Part of a small language model's weights.
Architecture: RMSNorm before each block, rotary positions, no biases in attention or MLP, untied embeddings, normalized queries and keys.
Each number is 128 + 32 x the weight over its row's rms, rounded and kept within 0 to 255. Layers, rows and columns count from 0. The size above them is the row's rms in percent of the matrix's.

# layer 8 MLP down (transposed), 320x128, rms 0.139, rows 290-298, columns 0-127
size [ 95 106 101  97 105  94 105  95 104]
[[109 163 129 141  70 127 102 103 123 147 141  61 166 106 122 155 123  55 132 113 132 168  98 121 116  91 117 109 113  38 171 143 136 146 137  92 143 121 141  91  80 146 103 154 114 153 155 161  73 111 163 121 130 154  83  86 108  97  96  83 111 121  83 117 132 125  83 111 133 139 115 119 154 144 105 173  65 137 109 134 133 121 172 109 100 151 119 174  95 114 151 115 190 152 119  97 172 157 154 138 144 109 211 110 132 243 139 132 184 106 146 130 147 174 104 132 107  78 157 138  87 147 194 123 164 118  76 114]
 [125 167  88 138 184 106 181 133 161 121 172 141 184 153 115  89 150 145 145 139 142 134 123 131  93  91  74 139 109 125  97 141 118 159 111 135  91 115 145 101  48 133 148 140  96 158 145 111  97 116  76 177 149  80 155 147 101 141 169 118 111 182 116 137 142  67 194 134 171 115  56 133 128 136 121 151 119 149 118  92 105 127  94 139 168 136 125 107 120 163  87 134 166 135 138 139 128 106 130  89 104 115 147 160 130   0  91 155 108 126  95 168 110 145 134 179 115 209 139 138 115 114 166 159 173  99 192 125]
 [128 169 134 124 127 161 160 155 103 150 149 197  16 133  97 180  97 148  96 156 123 143 148 164 132  92 108  97 152  72 114 169 112 112 127 115 152 131 161 179 118  89 105 143  93 173 132 139  47 139 100 108 115 123 143  89 135 151 171 194 186 128  99 142 139 136 133 191 125 132  93 169 125 167 165 117 126 139 112 123 138 119 129 130 195 103 141  91 156 106 159 170 120 128 180 128 157 139 176 150 129 113 136 118  84  65  91 151 163 111 110 171 143 131 145  89 118 246 103 120 159  95 127 132 134 114 132 129]
 [124  87 156 134 115 120 105 141 123 125 128 103  89 168 141 179 127 133 144 182 165 167 135 112 177 139 173  78  97 144 134  64 141  76 126 107 150 113 200 115 125 144 156 105 111 172 125 171 150 202 130 140 123 127 100 138 147 116 104 166 128 125 148 140 192 128  83 128  88 135  99 131 142 152 124 149 141 111 197 136 134 159 103  98 160 151 117 132 151  78 160 121 114  90 112 154 133 184  82 132  87  84 119 146 144   0  64 125 137 107 130 138  96  54 185 115  90 124 146 127 146  94 149 154 121 117 123 106]
 [125 147 135 110 130 108  79 127 104 150 166  97 147 157 128 145 204 165 124 152 104 126 114 138 120 111  96 116 114 124 141 143 151 160 105 145 140 107  99  70 120 146 138 192 117 152 178 145 105 135 151 169 128 132 173  46  66  94 101 103 152 127 149 110 146 102 119  94 117 102 229  76  73 121  61 125 134 130  67 107 163 143 176 130 104 139  76 108 116 159 138 171 129 103 112 109  96 126 128 135 119  97 155 108 152 248 110 104 109 127 140 148 138 135  57 127 105  89 113  75 133 100 160  99 144 141  73 167]
 [122 108 152  98 127 147 150  99  63 139 118 121 169  63 154 120 123 137 137 149 150 120 105 127 117 138 173 114  97 120 103  88 105 131  90 181 151 192 156 140 132  83 123  53 110 111 154 170 150 121 144 158 169 137 130 140 102  88  82 149 151 141  90 139  89 146 144 160 126 118  98 118 142 101 135 147  65 146 128 141 151 115 109 130 113 120 115 139  92 165  99  85 158  40  47 123 147 188 154 136 125 149 102 157 115 134 169 114  86 147 121   8 146 175  87 141 123  66 142 118 160  86 121  93  47 113 138 146]
 [145 165 173 117 152 167 157 134 109 131 144 137 119 128 122 125 107 116 112 187  95 126 103 131  96 156 132 105 145 113 139 166  97  82 113 119 142  97 163 172 104 128  97 145  68 169 132 146 105 138 109 114 207 131 207 102 172 103 155  85 146 127 143 175 132 123  84 131 139 144 133 126 138 115 181 115  52 139 174 106 183 167 192 147 152 126  99  99 181 162 156 146 107 128 104  88 150  84 145  74  87 109  82 121 138 110  34 146 124 142 148 139  94 120 151 148 135  72 243 128 147 140 128 144  80 109 103 132]
 [119 155 103 166  89 165 102  98 114  92 180 131 156 170 148 111 133 130  83 143 116 179 173 122 106 107 124 153  71 110 168 131 156  97 130  82 153 119 139 129 142 107 164 137 167 110 176  70 127 125 125 128 159 138 129 153 142  47  94  95 134 146  62 139 105 136  93  59 190 111 118 162 121  47 114 132 131  94 104 177 113 131 115 101 131 146 140  97 141 253  77 129  93 111 125 122 121 101 122 125 171 143 222  82 117  81 113 104 136 127  81 151 101 157 149 128 131 164 158 168 115 125 113 121 113 107 121 102]
 [141 152 178 115 139 148 133  80 111 167 113  92 104  80 157 175 175  69 177 132 126  90 147 130 127 152 177  78  84   7 142 117 147 149 115 128 105  99 133 219 128 132 177  97 153 147 165 128 114 151 110 148 123 123 128 134 147 200 168 126 117 127 118 172 127 140 137  88 178 123 145 115 125 119 129 133 132 124 128 174 136 178 137 131 106 157 183 125  92 125 111 120 147 169  97 120 113  84 170  84 112 174 161  80 125 204  72 179 156 129 129  90 133 146 102 167 146  79 149 185 149  88 120 142 146 122 139 116]]
# layer 8 MLP gate, 320x128, rms 0.144, rows 291-298, columns 0-127
size [106 102  96 109  95  98  87 118]
[[128 126 164  96  83 171  84 139 114  96 129 106 141 165 107 146 130 112 127 134 132 147 148 110 157 116 188 118 166  92 200 116 123  36 154  93 127 141 118 126 154 125 136 142 170 188 166 113  92 171 143  65  83 172 156 123 191 152  72 168 137  71  65 111  73 143  95 110 114 130 163  85 107 113 199 118 154 155 114  96 131 142 126 134 140 133  83 136 138  98 150 121 116 107  94  40 142 180 152 136 192  80 186 135 129 154 125 115 171 166 136  86 121 131 146  85 129 113  71 135 108 105 126 124 107 137 145 151]
 [116 161 109  63 107 141 130  77 142  94 172 104  97 160 142 101 113 138  84 174  68 169 141  58 123 127 156 125 124  86  90  99 147 168 118  84 160 179 105  84 182 118 159 139 151 156 123  99 186 182 159  74 141 115  95 122 166 162 169 104 102 159 168  87 141 166  66 113 162 108 114 142  59  71 122 105 162 152 145  82 111 157 101 140 133  93  99 132 154 135 154 131 140 107 101  95  88  93 184 121 154 146  98 140 195 109 125 133 159 111 141 111 117  93  73 145 109 161 164 140 106  98 169 126 182 167 131 127]
 [ 82 114 130 106 102  87 146 164 177 158 120 126 105  59 127  96 101 170 134 116 181 144 181 117 141 115 143 107 152 107 168 105 123 141  92 116 107 119 117 128 167  97 141 143 117 121 121 135 165 151 150  51 227 121 143 164 107  79 130 176 142 166 112 125 168 140  71  86 133 118 158 126 139 226 138 118 158 127 117 128 143 106  99  85 144 188 125 160 134 125 109 118 116 127  78 128  28 171 147 153 221 139 109 116 185 136 166 155 125 155 122 132 167 111 111 190  99 157 127 155 110 163 117 155 125 116 137 115]
 [130 191 123 114 133 137 162 111 113 123 110  92 144 116 187 155  94 172  98 105 159 186 116  96 168 123 147 119 167 166  71  79 137 109 159 135 157 177 110 128 189 169 178 176 100 112  92 125 161 124 150 156 157 159  89 173 132 135  81 139 147  60 107 102 187 119 120 111 112 170 193 183  94 136 110 113 131 140 117 126 121 112 117  88 116  75  82 104 124 127  67 152 100 125 147 117 109 125 137 148 129 146  88 109 133 152  87  90 154 106 129  94 156  69  75  97 160  72 147 138  58 149 166 152 122  54  93 130]
 [122 102 100  97 116 113 209 154 129 170 141  99 137  92 162  54 122 147 138 180 180 138  75 115 121  70  87 172 114 163 158 131 109  94  99 102 172  91 160 104 182  66  69 119 207 112 161  67 115 109 146 162 132 146  68 130 173 130 160 144  97 108 132 146 180 168  85 131 136 175  91 143 152 110 145 121  94 171 126 106 166 160 104 119 101 157 162 106 117  91 128 121 132  94  81 106 111 155 128 126 120 124  89 219 129 123 163 118 101 119 120 141 142 159 126 130 140 123 126 105 146 135 204 138 145 140 102  77]
 [178 100 101  48 103 170 191  82  93 107 109 122 132 108  48  63 101 129 155  87  84 153 122 119 123 114  95 144  73 139 107 162 143 131 128 121 115 120  57 127  99 171 153 133  76  75 107 116 139 144  74 111 150 106  92 104 130 103 141 155 114 150  92  90 130 135  79 131 116 158 154 132 112 150 149 171  85 146 164 128 116 150 135  88 117 105 104 152 109 104  80 147  77  97 135 158 114 106 220 121 155 116  97 148 166 116 180  90  95 129 122 107 105  94  57 149 111 130  73 109 141 111 132  95 151  97  75  80]
 [108 110 105 202 112  54 100 129 157 124 122 151  89 120 132  91  82 111 142 174 126 182 146 120 123 109 127 137 206 152 150 114  88 127 208  90 175 125 169 171 166  97 109 125 183 165 132  97 122 114 104  73 170  83 131 128 166  85  95 133 161 131 113 128 133 129  81 136 156 134 138 137 189  71  98 132 106  97 131  97 121  61  82  90 119 132  91 121  65 123 115 104  52 154 108  95 101 110 121 112 102 124 155 184 106 110 135 192 157 104 171 126 157 141  83 133 114 100 135 100 114 115 164 148 176 121 162 148]
 [131 138 178 109 113 148 132 133 145 115  63 171 113 121 104 120 153  97 123 142 110 176 146 152  88  75 100 104 175 110 157 126 161  74  81  68 104 186 175 159 129  94 167 101 217 167 136  78 100 179 177  83 131 123  63  99 143 134  87 172 102 113 103 113  99 119 154 114 139 131 140 156 101 171 138 117  78 154  87 132 104 130  52 102  78 162  98 143  89 125 131  79 178  88 108  83  85 148  62  73 117 150 145 118 156 132 136 119 151 112 128 120 160 103  57 150 120 112 154 146 127 135 135 128 100 116 137 124]]
# layer 8 MLP up, 320x128, rms 0.142, rows 291-298, columns 0-127
size [105  95  94 115  99 105  93 109]
[[ 89 154 110 136 121 182 160 108 126 140  95  51 162 135 124  68  84  96 121 178 140  70 113  97 176 124 138  80 134 130 119 141 103 148  91 109 109 174 141  55 150 177  94  93 142 104 176 113 129 150 120 105 163 126  96 187 143 135 111 158 127 130  65 156  71 157 167 164 104 135 194 142 126 121 163 141 147 128 188 102 149 141 123 105 100 166  73 118 105  73  88 127 149 107 119 138 173 156 187 133 108  97  99 141  95 131  72 146  89  83 116 147 138 159 162 142 145 100  89 153  92 120 196 116 133 173 168  95]
 [131 148 188  78 146 143 141 111  72 128 135 148  95 169 164 133 193  70 154 150 148 176 122 111 159 114 156  87 128 109 149 146  60 120 132 135  64 113 151 172  93 129 185 156 137  94 155 129 112 141  89 173 126 104  99 100 156 160 154  88 146 122 157 170 156 109 126  68 138 105  84 101 153  99  65 101 174 114 179 137 103 128 133 110  96 134 104  22 120 196 109 119 130 103 158 126 130  72 195 140 136 173 135 103 122 104 162 145 107 139 157 143  95 110  80  76 127 150 160 143 119 165 120 153 142  89 106  96]
 [140 127 132 133  87 108 164  97  80 133 127 111 105 158 151 110 104 102 121 103 100  96 165  80 132 128  94 175 101 109 126 120  46 133  86  97  82 111 110  46 171 129 119  61 121  71 136 141  66  69 124  97 117 137 102 156 142  96 116 126 166 120 104 122 135 170 130 118 148 108 171 124 136 129 122  89 146 116 123 117 103 159 132  89 125 176  85  75  75 131  74 153  92  97 115 112 114  79 164 183 162 149 136 104  52 164 112 109 127 154 126 193 136 163 100 108 127  79 134 202 139  76 144 143 186 171 129 148]
 [145  87 182 166  86 166  99 121  66 169 152 111 116 159 114 130 185 109 132 136 121  83  84 168 116 111  87 147 135 131 135 134 112 217 179 127 109  97 119 154 139 125 108 107 145 173  94 107  98 109  81 135 174 110 161   5 147 119 149 153 144 135 175  73  98 116 136 101 145 121  97 125 181 121 109 162  96 110 159  79 142 152 137 177  89 128 132 141 141 131 133 161  98 117  82 142 183 129 140 117 112  85 132 135 156 104 112 135 130 148 146 179 123 150 176  76  82 121 106  86 131 160  74  90 112 135  84  65]
 [ 99 177 148 170 132 134 162 143 127 142 148  54 152 135  41 120  88  89  65 130 157 119  97 138 163 139 172 107 142 169 158 154 104  82 111  85 146 133 132  69  98  86  94 173 156 103 129  94  97 138 112 134 117 107 110 115 125 100  98 145 119 130  92 136 137 148 154 185  73 115 140  82 147  79 148  33 101 148  81 105 169 195  79  94  99  80  96  87  95 135  88  99 119  80 144 142 158 154 161 139 112 148 122 133 131 116 111 118 116  93  92 166  67 123 138 150 178 121 144 129 141 111 203 140  96 135 151 119]
 [152 133 188 143 159 133 144 151 134 138 129 128 115 219 109 207  87 152 151 147 141  98 167 169 222 154  82 140 130 112 155 154 162 109 107 131 114 161 119 184 144 134 105 157  83 190 134  87 103  90  72 121 133 120  97 142 137 115 106 122 184 131 153  95  96  80 101  98 103  74 108 188 143 125 184 100 106 135 135 150 117 142 149 137 129 159 104 138 222 121 109  98 141 150  87 107 107 167 123 126 111  62 156  90  74 128 120 189 167  93 128  78 159  94 157 134 135 145 127 137  81 123 140 115 110 101 110 139]
 [158 102 106 170 126 123 121 119 132  97 112 219 123 133 148 172 113  89  90 159 149 197 113 157  64 171 101 172 102 105 108 162 137 137 121 128 149  73 117  97 120 113 117 117 126  93 145 129  94 148 152 108 111  88 105 179 101 121 131 142 138 239 127 130 102 126 162 152 136 141 140 142 101  70 101 116  78 165 106 112  99 108 151 179 100  45  74  69 125 110 197  87 110 118 166 139 134  96 118 119 105  96 106 129 107 152 128 138 136  77 160 188 146  87 136 137 109 122 181  89 152  71 103 109 150 143  94 105]
 [121 141 163 108 103 157 105 108 170 151 168 124 167 111 142 172 118 184  79 129  95 171 112 120  84 118 144 129  96 127 131 130  76 124 148 138 171  53 114 117 145 137 155  93 143  59 141 166 177 167 136  98 116 138 129 142 122  94 127  79  88 173 160 131 127  95  54 131 154 141 119 174 148 100 133 111 165 133 101 211 139 118 194 181 166 195 147 148  81  72 113 167 151 111 139 159 115 116 107  68 137  69  99 103 175 129 153 145 135  82 163 108 143 124 126  83  84 112 160 134  93 152 127 176  97  93 170 119]]